config.toml
head_dim = 64
activation = "gelu"
parallel_block = false
schedule = "wsd"
batch_tokens = 32768
doc_mask = true
Each number is 50 + 15 x the weight over its row's rms, rounded and kept within 0 to 99. Layers, rows and columns count from 0. The size before them is the row's rms in percent of the matrix's.

# down: layer 8 MLP down (transposed), 512x128, rms 0.0591, rows 447-473, columns 0-127
# up: layer 8 MLP up, 512x128, rms 0.0591, rows 448-474, columns 0-127
down447 096:48 60 22 73 65 74 45 46 53 53 47 33 40 54 36 35 49 73 57 45 53 31 64 38 44 54 64 35 49 78 44 41 51 01 37 59 59 52 64 50 21 45 57 13 42 48 19 57 57 54 81 46 69 34 45 42 53 70 46 45 44 32 33 29 50 65 41 37 64 41 51 61 46 42 45 51 45 65 40 72 42 46 73 18 69 58 50 61 27 29 75 48 55 63 42 31 48 59 47 63 47 52 67 63 53 99 44 52 60 33 52 47 73 60 25 63 26 58 54 48 59 40 43 68 63 39 53 27
up448 099:35 43 59 24 27 48 37 58 25 75 76 43 60 50 57 49 31 47 62 64 57 54 36 52 53 30 55 23 52 73 52 27 49 49 47 65 60 46 44 74 39 54 46 44 18 67 57 74 53 42 60 39 73 44 28 51 27 48 54 76 52 39 55 65 46 38 36 41 61 34 53 38 53 67 38 50 59 59 32 27 81 62 17 53 57 42 36 93 47 19 73 69 39 59 43 52 27 49 50 68 42 66 27 77 52 53 50 27 62 72 56 53 58 61 16 62 40 62 38 57 65 72 36 48 53 61 56 36
down448 098:63 30 66 74 18 42 59 44 39 38 52 48 76 35 51 42 45 61 25 60 32 49 47 49 44 52 61 59 70 66 86 70 41 27 52 34 94 69 61 47 51 74 38 55 39 47 78 40 37 67 58 31 45 64 33 70 76 52 46 45 25 29 50 41 64 36 48 45 46 31 56 49 38 63 66 39 52 63 48 76 37 52 45 50 42 40 31 61 46 56 56 17 27 46 40 45 44 40 94 40 53 61 54 35 46 36 50 69 52 40 50 43 55 50 54 69 23 37 64 66 36 49 39 52 23 49 78 72
up449 098:66 45 50 73 58 45 47 35 37 32 66 33 35 41 61 64 29 37 45 55 66 47 37 59 74 37 57 60 71 40 31 74 44 54 81 48 60 55 71 47 59 36 40 65 72 43 67 37 66 33 39 52 48 54 54 47 67 46 43 27 20 54 47 55 56 64 60 35 53 43 61 08 53 46 69 45 49 65 34 44 50 33 19 66 54 16 42 48 19 47 55 39 59 42 67 61 40 66 43 61 29 34 36 57 49 65 42 42 59 51 94 62 42 58 87 43 38 82 56 88 47 55 36 43 47 43 72 45
down449 099:54 43 28 54 52 45 51 48 91 51 47 63 58 65 54 39 35 60 29 46 39 53 82 53 66 30 39 44 59 44 45 52 43 57 62 63 51 53 46 28 55 68 48 56 35 47 43 51 45 69 47 45 19 18 67 33 33 46 40 49 61 63 52 49 72 67 67 49 39 27 35 50 45 68 43 38 48 35 46 26 56 74 65 53 37 68 62 32 34 43 45 47 56 34 76 37 27 25 24 45 53 62 54 23 35 89 56 51 23 53 47 65 46 50 52 53 60 52 18 03 66 40 30 15 64 55 43 45
up450 097:64 62 40 60 38 47 76 53 58 84 20 40 20 26 44 53 36 61 43 23 33 61 32 44 45 42 57 38 49 28 59 64 54 46 76 62 80 47 46 46 59 51 52 53 33 72 69 62 49 50 57 68 40 43 38 41 21 61 00 46 43 70 39 53 41 67 48 28 54 62 35 55 50 27 63 58 19 49 63 31 49 34 60 61 38 63 72 35 48 37 66 64 51 27 39 66 46 59 51 41 41 42 40 43 44 44 61 38 60 54 66 72 32 33 52 52 49 58 67 74 61 49 11 61 38 73 64 73
down450 102:53 52 52 56 47 42 43 49 26 57 65 68 54 59 39 31 54 36 37 65 38 54 52 58 59 43 73 74 37 34 49 53 31 25 43 63 60 68 53 32 36 49 60 21 61 52 40 64 40 44 47 46 60 83 64 37 15 60 84 47 28 57 72 34 55 38 54 48 61 54 41 24 59 53 21 74 69 54 51 45 60 52 48 67 46 65 54 21 36 23 35 30 23 32 41 75 22 56 51 59 82 39 51 65 31 54 59 71 50 59 46 44 40 49 62 35 77 43 51 34 22 47 55 63 55 82 80 49
up451 103:47 54 39 49 64 64 50 68 43 63 63 60 38 49 64 36 44 44 59 50 29 61 48 56 44 43 63 72 20 36 40 40 53 36 63 71 60 26 66 49 51 46 15 52 77 43 52 48 36 58 53 37 55 42 51 10 52 82 28 70 42 65 40 21 27 49 32 47 43 67 44 42 35 68 36 33 41 59 70 51 31 31 19 38 42 44 42 28 52 45 66 59 43 45 54 46 58 97 44 87 05 71 48 46 62 67 41 36 48 64 35 67 53 66 47 39 38 53 52 67 59 65 69 44 44 60 43 57
down451 108:46 54 88 52 36 48 60 79 30 45 66 74 45 64 55 70 43 57 43 51 45 40 55 69 55 57 35 54 25 47 56 59 46 67 19 29 41 29 63 68 40 41 51 58 65 51 31 39 54 36 28 45 56 64 32 44 30 50 46 40 54 61 16 58 53 36 57 76 65 43 80 54 52 24 47 66 58 46 44 25 23 49 70 68 55 43 61 53 54 34 59 21 45 62 29 24 22 58 60 52 32 64 77 47 52 44 37 46 60 61 55 69 60 53 45 42 23 45 37 45 80 71 40 55 26 63 29 82
up452 101:34 33 43 43 60 57 67 48 59 52 56 39 32 59 30 74 49 69 67 33 30 61 56 58 36 79 61 76 61 23 37 48 62 64 77 41 32 44 60 76 54 40 51 53 35 26 73 55 54 52 50 66 67 39 34 45 47 31 58 75 51 27 76 45 23 52 52 40 43 47 35 73 39 57 42 62 49 53 60 29 28 56 63 52 92 40 25 61 53 44 44 48 35 49 15 33 57 41 70 56 68 57 31 55 18 55 30 62 56 58 42 36 27 40 41 45 27 66 77 45 66 38 77 51 54 37 54 58
down452 110:33 27 61 56 34 33 50 63 55 65 49 23 65 60 57 83 52 59 46 56 34 31 89 38 59 27 50 26 72 52 74 63 52 58 31 32 69 57 55 48 48 52 46 53 74 47 56 57 40 60 73 53 51 49 56 26 87 63 59 60 38 43 20 34 68 42 50 32 23 70 35 53 56 56 86 54 62 41 28 61 62 46 74 41 44 52 54 29 49 20 59 52 55 65 69 42 43 70 35 48 07 32 47 33 45 62 67 51 41 54 54 72 54 56 72 59 61 50 41 70 59 62 32 66 50 50 42 52
up453 091:57 31 42 56 70 67 35 25 35 60 81 66 41 80 70 50 54 45 47 46 60 46 40 38 40 51 53 93 50 45 25 77 32 29 68 53 34 44 39 39 45 56 25 70 49 59 47 27 48 39 47 96 55 57 44 56 44 59 50 32 56 45 59 43 52 66 40 82 55 85 78 37 23 51 41 59 53 23 40 68 42 62 56 57 41 43 75 31 28 53 48 40 62 34 17 39 38 48 37 43 65 47 50 36 51 47 52 23 41 58 75 57 61 32 51 33 37 56 35 45 74 51 36 44 46 52 50 63
down453 090:65 54 62 44 27 60 42 49 36 55 15 23 66 46 33 54 49 67 58 72 54 42 54 32 40 74 53 51 61 54 46 52 55 40 63 68 27 36 54 63 27 34 77 62 42 85 48 60 58 45 53 56 63 26 30 25 37 10 20 25 73 47 49 41 50 29 33 30 45 30 34 37 60 58 52 52 63 66 40 56 52 56 46 56 81 49 52 61 38 53 46 63 29 65 44 35 38 40 41 67 39 67 84 51 27 67 42 33 50 74 49 52 52 61 68 16 32 46 55 64 35 61 41 52 50 26 48 36
up454 097:28 49 51 53 75 37 51 57 42 55 81 63 89 48 42 56 64 41 90 63 56 65 39 43 85 53 64 69 39 53 40 21 58 59 13 39 74 25 35 61 38 58 60 40 25 39 52 63 69 13 48 33 55 59 33 57 43 70 50 59 53 59 68 53 35 28 46 61 54 19 44 53 59 39 57 41 56 43 57 63 78 60 30 39 65 38 36 36 38 55 41 52 38 64 57 59 54 47 25 36 52 17 39 65 45 58 63 61 47 49 46 65 58 27 55 59 53 46 59 46 25 63 39 40 55 59 72 22
down454 098:27 26 59 53 80 52 30 42 63 32 38 35 54 54 52 76 35 18 66 47 65 30 66 70 73 63 49 14 66 55 41 45 66 43 43 50 71 83 56 73 67 54 32 51 46 45 62 53 44 28 47 29 30 20 73 49 22 50 74 42 33 73 48 29 46 54 57 52 49 37 48 46 69 38 37 35 72 58 52 57 72 61 52 53 61 37 73 65 58 28 55 57 48 69 71 49 56 50 26 65 34 56 53 49 51 70 66 62 57 39 32 64 35 62 50 53 69 58 46 44 83 48 63 33 49 72 39 68
up455 087:67 57 48 37 75 31 45 69 43 67 59 32 84 12 32 29 56 56 54 63 35 40 46 43 44 42 74 56 67 59 41 36 73 45 38 24 49 29 50 42 41 49 49 12 45 60 13 32 65 50 36 50 37 28 12 62 60 62 47 34 70 67 55 50 29 66 70 53 52 60 44 66 50 73 43 48 44 56 39 61 65 42 43 39 39 42 21 65 62 51 26 53 54 39 32 39 73 51 35 55 37 50 43 68 69 70 30 40 45 56 74 58 49 32 55 30 30 27 58 60 47 48 45 74 64 55 67 58
down455 084:22 54 30 63 52 48 25 42 47 59 54 21 46 76 48 74 54 38 24 42 43 39 45 55 56 27 55 57 47 30 41 45 34 51 53 54 35 54 67 66 60 30 47 62 64 45 57 60 46 43 37 50 50 41 48 43 63 33 09 45 42 37 74 35 48 54 54 44 72 42 60 45 53 30 58 21 34 45 49 50 60 63 42 43 30 58 62 52 74 37 56 35 44 36 51 62 54 41 28 43 82 60 17 45 15 55 60 61 70 37 21 31 35 77 58 54 44 74 32 19 41 01 37 56 51 49 46 38
up456 097:67 49 72 46 52 27 56 40 42 47 17 55 64 62 56 58 32 57 61 21 59 64 50 37 54 43 70 60 39 31 25 54 60 41 99 33 38 79 45 49 61 35 59 43 42 63 32 45 35 61 41 52 65 62 59 44 34 43 35 55 32 68 69 50 58 41 66 53 62 78 40 30 32 44 48 39 54 47 22 57 58 28 50 44 39 44 50 46 42 19 29 35 47 20 58 43 72 65 49 72 66 45 64 47 63 72 56 49 53 63 35 35 80 50 84 34 58 41 61 61 36 44 63 55 53 39 42 80
down456 101:39 47 24 60 23 63 32 66 59 25 64 39 71 60 29 45 38 47 41 25 67 62 55 45 23 60 53 45 62 54 57 61 71 46 28 57 56 35 62 63 34 63 68 42 27 51 61 53 49 42 48 92 56 36 43 48 58 28 20 57 43 49 46 56 67 57 52 37 45 74 68 61 64 43 72 83 53 46 53 31 68 50 42 57 77 40 37 40 73 50 49 42 60 74 56 69 45 56 50 37 53 77 59 32 18 54 37 28 50 40 64 48 68 52 47 58 48 80 22 20 39 71 20 48 46 69 52 58
up457 102:66 60 49 24 89 40 29 32 50 47 47 68 22 57 56 42 61 49 48 69 80 57 45 47 54 62 58 58 06 46 64 37 29 69 40 55 34 46 40 56 54 52 76 79 71 69 23 52 71 44 58 37 40 41 53 46 59 53 36 38 53 51 34 73 53 60 69 40 70 54 49 30 18 46 63 36 53 47 54 49 47 54 68 34 59 47 31 46 57 60 70 37 70 28 84 35 37 59 45 51 52 44 23 52 52 37 71 43 56 53 54 36 49 45 61 30 26 45 56 67 62 52 17 26 32 58 82 42
down457 098:29 50 62 40 81 33 50 68 44 36 59 56 50 67 55 41 60 84 65 71 74 59 54 67 10 81 61 67 52 45 55 45 62 61 45 67 86 39 62 43 33 55 25 52 65 77 47 21 49 63 50 57 46 45 48 76 30 53 65 64 62 40 62 76 45 47 34 49 41 49 25 63 35 60 81 52 63 59 52 16 56 55 62 45 41 69 52 28 60 40 73 37 56 59 73 32 40 61 70 51 52 41 58 63 32 55 67 45 62 43 40 53 51 71 38 52 42 52 71 31 35 52 38 78 65 51 72 54
up458 101:47 35 56 77 74 46 29 29 57 50 55 44 74 71 25 66 44 46 44 48 24 45 60 56 48 40 73 29 25 37 43 73 77 40 49 59 28 37 56 32 49 43 67 42 45 53 29 35 45 54 45 53 44 46 47 49 76 43 56 64 69 57 34 39 62 42 50 55 38 55 47 67 35 31 87 36 23 41 46 53 73 39 38 64 38 20 58 60 41 47 53 58 80 22 53 62 32 64 45 55 45 34 27 76 33 59 58 58 78 66 27 53 70 81 38 71 48 51 34 66 35 56 59 39 62 35 56 75
down458 109:33 53 24 61 28 44 42 24 50 62 30 88 56 51 62 58 69 61 41 31 53 64 75 76 48 49 40 63 42 46 55 24 29 67 48 51 76 42 59 61 56 58 42 34 39 32 57 69 56 45 62 38 50 48 45 64 43 37 75 65 38 48 50 73 18 55 41 27 43 33 64 45 21 34 47 68 56 65 27 62 43 65 47 59 56 69 33 49 53 46 45 42 51 62 40 28 45 36 47 60 47 77 41 22 83 55 47 41 42 13 53 58 62 53 65 36 63 42 51 39 74 82 61 68 42 51 62 16
up459 087:58 29 66 60 44 61 46 65 76 81 46 36 60 86 47 67 54 09 62 59 43 44 42 64 47 76 32 64 65 33 43 44 47 73 45 39 34 72 48 54 66 16 45 41 67 38 59 50 37 63 58 46 48 65 48 59 49 36 35 60 52 37 38 38 38 55 36 65 50 68 29 49 58 42 45 57 17 78 33 57 69 66 49 61 52 35 56 27 36 43 65 41 46 24 45 63 36 78 27 29 89 41 39 58 40 52 61 37 41 46 41 39 42 61 82 40 61 28 30 70 38 47 46 42 42 43 46 29
down459 098:56 69 43 22 71 54 55 21 43 23 45 37 24 22 56 29 33 31 42 48 33 55 58 68 34 40 38 20 57 66 58 47 51 44 36 53 60 51 38 42 47 56 61 51 41 45 28 53 42 50 33 56 45 13 53 33 67 89 51 29 27 57 64 62 61 60 44 28 25 45 53 42 47 23 25 51 53 33 67 21 31 40 51 22 39 64 43 67 63 58 22 43 50 83 35 20 44 56 37 37 34 46 54 39 58 62 41 51 61 39 42 84 56 28 21 58 48 54 54 48 53 49 47 43 51 48 56 56
up460 105:42 46 42 49 35 51 51 34 72 50 53 72 17 62 32 37 47 23 49 47 69 57 72 49 55 64 43 76 38 06 63 67 53 79 64 36 50 42 50 31 43 46 44 62 42 71 37 84 42 62 41 57 83 43 34 57 61 38 33 56 64 51 44 56 67 30 56 39 62 58 57 50 58 36 54 56 47 28 48 49 25 34 68 40 66 66 48 60 57 48 70 41 38 67 45 62 24 45 35 56 49 47 48 35 57 63 62 48 53 69 52 17 19 55 49 75 16 39 47 29 39 20 41 59 60 56 81 69
down460 102:31 57 61 62 37 49 46 82 33 29 36 29 49 82 41 30 61 44 63 51 35 62 23 67 37 68 45 52 57 44 41 61 32 67 47 51 35 24 52 71 44 65 56 59 65 34 44 55 47 31 46 56 57 47 51 24 54 48 49 60 14 63 56 74 55 45 46 30 78 44 52 57 48 81 51 38 51 73 72 11 30 41 36 37 48 34 61 72 59 55 42 43 56 77 32 45 38 23 30 51 60 55 54 43 63 29 45 60 48 47 66 59 67 47 42 25 19 60 73 48 76 50 66 42 49 73 72 42
up461 088:50 55 45 60 65 53 43 31 45 55 68 21 27 79 22 56 47 57 99 45 27 30 74 29 57 39 54 65 37 46 33 54 64 47 58 63 63 33 72 55 49 31 47 73 52 65 33 62 73 43 52 62 42 34 49 47 53 50 79 67 63 38 48 46 25 55 52 49 43 49 49 69 84 38 59 30 56 46 59 60 63 72 51 40 66 45 32 51 48 53 52 57 39 63 69 43 39 61 31 36 45 68 42 56 66 37 42 49 14 45 42 73 36 67 80 39 33 57 62 41 21 45 74 66 62 29 37 37
down461 098:38 59 31 65 57 66 50 44 41 45 48 53 53 54 47 59 48 44 16 54 46 29 45 52 80 30 47 34 99 24 35 58 53 48 27 44 30 28 32 56 61 61 57 41 39 38 39 53 66 57 53 61 81 83 45 73 60 56 51 42 56 42 40 64 70 36 67 24 64 33 75 25 50 66 36 56 42 49 34 26 34 23 59 46 41 50 55 32 13 32 55 58 67 46 54 65 44 41 49 28 38 35 39 12 49 48 30 55 56 31 40 44 49 65 48 51 51 48 70 31 74 62 29 50 56 64 60 60
up462 109:63 58 47 50 45 58 52 66 54 44 63 38 71 64 32 57 33 39 38 49 52 46 31 72 68 49 40 46 69 33 60 32 47 46 63 39 41 34 41 49 64 34 44 49 57 30 57 31 63 44 48 73 55 33 57 55 53 28 51 57 23 00 53 48 61 46 47 24 30 27 57 62 15 56 67 40 73 63 71 45 53 59 70 37 42 25 61 50 50 65 61 12 58 39 61 36 49 49 56 73 51 25 53 50 61 34 63 29 52 47 45 51 50 77 67 42 54 61 54 00 38 51 78 38 43 43 69 45
down462 103:39 64 56 46 62 47 50 69 29 42 38 51 65 49 28 47 47 52 14 56 53 57 22 42 30 48 75 51 52 63 33 50 46 41 42 44 27 53 32 60 40 58 54 53 61 69 44 66 87 53 90 38 57 62 63 62 30 64 51 38 67 41 56 79 43 56 68 71 64 72 70 34 36 45 30 62 54 66 57 66 46 69 55 45 67 29 53 69 60 47 52 54 70 41 10 71 67 56 68 51 48 24 42 50 43 40 49 41 53 56 50 35 41 65 54 57 39 21 43 26 14 77 45 60 73 36 54 25
up463 098:48 46 60 55 74 28 53 23 42 42 67 37 65 69 45 54 66 80 40 46 52 71 48 68 68 76 23 83 59 46 16 74 52 41 67 47 47 25 33 43 43 55 42 49 42 24 46 51 54 34 43 06 43 72 33 49 63 58 63 60 62 51 35 72 29 27 57 66 60 36 62 43 58 47 60 39 50 50 48 53 63 54 53 41 50 92 57 48 55 54 31 55 35 61 31 65 40 81 43 47 36 55 29 29 55 38 57 68 46 68 35 37 54 40 56 51 51 34 77 22 52 62 53 35 36 59 74 51
down463 100:31 41 26 63 61 39 42 72 36 44 49 38 83 68 80 41 54 21 48 46 74 21 39 63 36 66 59 56 49 50 59 44 46 45 17 63 67 30 75 59 30 43 33 26 56 41 55 21 67 35 47 62 61 42 87 62 54 61 28 48 23 39 55 40 59 46 40 49 63 46 52 42 65 73 61 41 40 47 21 44 34 46 32 76 50 66 23 63 42 36 50 61 37 29 52 64 36 44 30 51 35 48 44 46 59 50 46 33 69 67 49 56 37 38 55 68 77 54 47 42 75 14 43 45 67 57 48 42
up464 109:20 40 50 62 41 61 53 51 44 63 72 47 40 91 50 53 56 51 54 27 48 43 52 51 32 48 28 49 23 70 48 47 40 25 78 73 58 35 45 46 66 53 38 43 63 43 69 25 61 56 72 60 70 44 42 27 47 88 43 20 42 81 52 29 43 28 33 32 27 55 53 40 26 45 46 60 51 39 48 54 68 32 60 52 75 56 53 37 46 60 41 89 67 43 64 38 76 45 55 47 46 42 58 57 39 52 68 58 40 37 47 55 71 19 48 34 52 69 23 62 56 50 30 61 72 61 48 59
down464 104:59 33 59 46 25 50 67 57 54 82 52 44 46 44 15 53 33 62 25 49 47 51 39 42 53 67 44 67 52 45 34 80 27 67 48 46 50 38 63 46 51 75 38 52 38 38 17 36 55 54 35 24 57 77 64 36 59 64 66 34 52 43 55 76 58 64 47 73 56 43 50 53 42 20 59 52 43 73 31 51 48 38 68 42 70 62 42 41 50 53 58 41 45 56 27 57 46 51 40 56 69 91 44 46 99 32 59 39 15 64 51 36 53 25 67 34 55 55 27 55 53 44 42 72 52 56 43 27
up465 120:59 71 21 72 44 48 51 51 47 33 55 67 43 46 82 17 58 55 37 40 46 38 21 20 66 42 81 53 37 61 65 65 47 39 52 64 55 33 45 49 49 53 46 72 53 41 47 64 60 33 27 64 65 81 47 45 42 59 43 44 58 55 49 45 32 42 62 37 44 68 38 57 25 59 65 42 54 58 59 52 44 31 38 61 28 52 42 25 58 52 58 67 46 49 79 36 68 42 25 62 40 58 26 53 81 26 65 48 52 59 20 50 43 78 82 54 20 40 66 39 72 70 44 56 49 40 35 75
down465 116:49 52 13 73 56 57 63 23 54 46 47 71 30 41 85 44 61 50 56 45 48 53 56 43 68 38 74 50 24 55 57 61 70 50 49 43 36 43 51 54 69 45 49 65 48 51 58 53 33 36 58 52 40 78 89 50 35 44 36 13 40 52 69 72 35 33 46 27 37 69 48 52 61 48 55 34 62 64 45 56 49 50 58 50 34 50 33 65 70 59 59 40 77 51 84 74 40 32 40 34 97 61 55 68 48 44 65 50 69 55 20 46 53 46 56 53 27 56 68 51 79 61 56 69 52 66 44 69
up466 100:59 54 59 55 60 70 60 50 65 51 48 97 48 52 38 49 79 43 43 64 36 38 37 59 74 52 27 40 54 31 61 46 54 36 53 51 33 50 29 45 45 71 67 35 36 46 51 31 75 36 37 47 71 50 52 59 51 35 57 59 31 53 72 36 57 40 43 64 36 79 34 54 56 63 53 43 62 04 70 15 56 35 41 61 55 49 71 47 61 58 55 57 77 33 41 44 74 31 67 52 49 52 34 57 40 55 67 37 28 45 39 20 60 59 67 61 09 37 69 67 53 62 40 56 74 48 77 45
down466 094:66 49 32 31 45 58 73 42 40 44 53 56 36 62 51 53 18 57 45 76 55 44 41 39 65 58 73 49 39 40 27 36 44 64 46 20 45 46 44 58 34 65 74 34 54 75 60 29 81 51 19 50 68 37 61 55 43 59 58 51 49 46 63 26 48 26 63 82 37 40 44 41 58 61 30 75 35 53 01 73 45 31 42 65 37 51 40 56 79 37 60 61 71 58 45 61 44 33 35 43 47 37 53 20 72 69 61 40 22 33 39 84 55 49 47 51 49 64 47 55 52 40 32 50 44 65 57 49
up467 099:39 64 27 48 60 62 40 45 65 53 52 31 42 21 00 50 45 52 55 48 62 20 56 42 57 60 70 45 48 57 44 43 41 42 43 28 73 23 71 42 51 48 79 27 26 35 38 32 77 30 33 64 51 60 22 40 35 38 30 48 69 47 60 56 19 48 50 44 59 65 21 34 33 43 33 61 66 35 61 51 49 73 56 62 78 78 51 30 53 56 30 82 49 56 40 66 54 70 46 51 65 52 65 45 48 55 69 51 56 57 66 46 36 55 48 36 58 47 56 60 77 67 69 32 55 58 61 36
down467 111:48 29 44 50 33 46 46 47 25 69 56 46 72 37 62 28 49 39 12 46 38 58 68 50 46 40 60 44 46 42 59 36 31 38 52 49 46 70 36 24 67 52 24 63 47 85 41 47 55 49 32 87 58 46 35 59 43 65 35 15 51 66 73 44 80 53 45 69 50 40 73 69 41 39 66 36 55 65 52 51 47 25 51 52 47 10 54 60 35 54 53 24 52 64 53 35 59 41 68 48 66 42 34 49 74 61 43 34 67 65 48 64 85 24 53 47 57 55 25 34 63 33 44 57 29 53 33 41
up468 088:77 80 63 79 51 30 42 36 43 57 51 48 49 50 59 70 43 47 37 11 54 51 72 26 57 40 22 37 60 61 63 37 40 47 80 45 57 58 32 44 42 41 68 43 54 67 20 31 45 53 69 82 50 31 41 37 38 54 75 70 51 37 73 59 34 27 19 31 48 88 70 50 62 52 48 70 54 53 41 49 50 58 33 42 62 87 22 53 47 54 67 53 71 54 54 48 47 31 46 57 26 21 51 51 55 45 73 39 33 41 44 62 55 49 48 47 29 51 71 48 47 68 49 35 45 51 62 41
down468 095:41 38 65 24 45 40 79 53 81 55 45 68 36 46 74 52 46 54 44 43 57 25 35 56 59 25 41 51 58 26 45 41 60 51 39 27 53 45 39 53 40 62 40 65 45 52 61 42 53 50 36 48 47 73 67 54 50 27 40 52 17 41 67 37 47 69 47 53 51 19 39 47 69 35 52 25 44 35 58 85 48 70 45 52 70 09 99 34 52 83 34 52 52 35 70 27 53 68 38 35 51 52 76 42 67 48 45 38 63 80 38 54 37 52 54 29 59 68 45 42 42 37 65 52 46 51 34 62
up469 102:42 64 41 59 58 13 58 63 51 55 55 35 40 22 65 57 71 22 80 32 72 44 42 43 52 52 80 33 23 43 41 47 47 41 26 68 60 21 61 53 54 68 49 28 72 57 43 67 40 34 40 40 85 49 63 76 38 62 49 79 42 51 40 53 29 46 73 68 53 62 58 77 64 54 63 57 30 63 57 40 48 35 29 52 46 61 32 57 43 64 51 49 61 41 46 56 46 80 30 53 65 46 25 50 50 43 59 44 54 85 53 31 61 48 27 29 39 33 32 63 43 60 44 32 60 38 66 31
down469 100:37 67 89 79 40 43 63 62 44 73 30 28 66 53 68 59 20 41 31 46 47 35 58 55 66 57 66 31 58 28 37 59 68 52 27 56 47 63 79 75 35 66 46 65 64 52 47 56 27 53 62 56 28 52 44 26 60 53 62 43 37 36 65 37 72 65 55 41 38 56 30 76 49 29 56 25 53 41 43 49 47 61 39 50 73 53 55 25 66 39 44 60 35 64 80 62 47 41 27 73 83 61 34 33 49 57 40 63 26 46 55 61 61 44 34 22 66 68 71 66 46 65 42 44 57 60 50 47
up470 099:53 57 34 43 64 36 42 26 24 50 45 45 37 50 69 46 12 68 66 34 13 38 46 61 56 54 77 43 24 83 49 60 65 38 39 50 60 43 60 76 70 33 57 32 43 66 41 67 52 39 58 23 43 72 43 68 63 62 37 73 39 23 59 41 49 54 49 58 68 49 49 59 30 64 62 32 31 61 46 49 47 36 69 41 39 72 30 58 59 48 66 64 53 38 38 66 44 64 30 39 61 27 58 18 43 41 39 45 67 36 19 64 55 48 52 73 79 56 56 62 63 37 67 31 35 52 42 34
down470 104:20 36 43 50 59 38 50 52 49 69 50 87 49 42 40 32 63 47 14 43 60 29 37 22 57 77 49 65 38 47 64 56 54 67 64 66 27 71 49 51 57 53 31 24 31 63 64 57 50 45 54 58 61 31 48 46 57 39 75 64 66 69 67 56 64 51 56 55 47 34 60 63 56 60 59 56 54 50 57 47 05 56 36 52 61 40 28 68 49 56 07 24 30 61 57 42 35 43 69 35 29 81 51 69 45 42 48 22 23 59 60 53 61 40 20 41 57 32 50 59 55 57 50 62 63 34 68 51
up471 102:64 31 20 65 70 52 53 46 52 38 75 58 59 57 33 44 64 15 49 32 72 48 57 34 24 23 48 45 33 65 82 77 64 53 42 34 55 40 53 46 47 55 65 38 62 52 49 55 39 37 58 85 60 56 29 65 49 74 56 46 65 54 46 80 45 43 75 67 19 40 67 48 30 45 46 73 41 39 50 16 46 51 53 65 85 46 60 44 59 36 39 44 42 40 44 60 66 64 45 48 39 38 52 33 46 47 28 26 55 60 31 52 69 49 48 40 73 46 37 68 68 49 27 13 40 52 39 49
down471 101:74 67 70 25 47 39 73 68 56 62 39 40 28 28 68 38 57 61 59 64 28 66 54 71 48 36 69 42 63 51 27 50 42 50 44 55 41 35 76 55 46 38 44 66 26 45 64 53 01 75 40 51 29 34 53 46 45 50 61 25 37 48 56 41 70 40 23 51 59 66 50 76 70 42 46 53 46 54 62 69 35 51 64 48 55 60 41 46 42 33 60 38 44 43 62 41 08 57 43 33 25 59 33 55 54 32 43 41 32 66 62 72 62 64 32 43 24 62 61 76 46 74 64 74 45 70 45 48
up472 097:75 48 90 55 47 39 55 53 48 48 32 70 62 28 64 66 39 63 32 38 66 51 52 51 57 65 32 54 66 44 64 59 40 78 79 59 34 66 43 66 53 43 24 42 60 56 55 15 64 63 30 54 54 61 87 63 48 33 24 55 59 39 55 43 70 52 40 39 43 84 26 73 76 58 41 81 59 58 24 21 55 49 66 29 48 36 49 43 23 51 48 52 25 30 37 60 59 39 35 44 45 52 39 35 67 65 35 53 55 31 70 28 58 54 42 29 60 72 48 42 65 37 46 42 45 54 52 51
down472 086:46 50 49 51 62 67 48 60 40 42 37 46 42 19 33 53 62 50 44 56 73 52 57 60 62 57 70 65 51 57 61 46 68 47 45 14 22 45 51 35 04 59 76 45 16 52 40 39 51 55 59 35 67 42 59 48 87 44 42 16 58 80 44 50 31 58 51 26 53 35 50 32 60 63 37 33 33 54 59 62 53 31 43 68 35 72 44 57 22 37 56 49 72 76 18 65 50 34 32 53 46 30 56 68 50 48 44 49 45 76 39 49 33 68 51 57 50 58 91 47 62 36 60 48 54 41 66 58
up473 098:62 45 45 50 58 63 60 71 39 51 54 34 50 72 35 38 56 54 36 41 45 52 36 42 46 45 68 38 29 47 49 46 46 63 67 31 65 54 50 63 58 66 58 62 58 68 37 09 76 47 62 33 41 59 74 32 40 58 49 27 37 38 65 56 63 58 34 28 70 52 59 58 34 55 67 35 60 41 45 71 80 56 65 43 70 74 23 37 20 57 44 69 38 66 22 46 64 40 42 48 65 35 38 40 44 19 38 28 15 79 56 58 60 41 46 23 55 52 37 55 66 88 32 34 53 66 41 69
down473 093:62 13 51 58 60 44 43 34 55 12 51 47 72 61 53 27 34 24 23 73 54 51 66 55 48 59 46 46 58 64 26 36 59 50 43 35 41 26 66 59 67 51 72 56 74 34 56 39 45 34 51 59 62 62 42 61 38 59 39 37 69 58 45 63 12 46 46 37 39 47 48 66 59 31 60 70 57 47 59 52 54 56 30 42 59 37 56 23 44 54 54 43 54 37 82 47 27 60 30 57 63 68 82 69 58 65 70 85 41 33 57 58 46 25 64 36 63 35 54 66 30 75 73 30 52 43 62 58
up474 108:66 67 44 56 49 51 19 29 74 54 60 73 74 50 24 60 61 23 50 54 64 60 47 39 61 42 71 49 52 49 43 50 76 52 52 43 46 42 40 68 42 49 35 36 29 33 35 36 58 49 58 48 60 59 68 22 49 54 39 69 45 67 51 59 75 62 55 52 17 61 35 69 46 35 33 49 48 43 49 39 67 38 54 52 07 33 49 47 25 39 86 50 63 36 32 65 36 32 28 39 74 33 51 52 53 68 52 54 49 59 09 32 41 61 40 72 35 46 66 62 85 32 43 59 64 54 67 40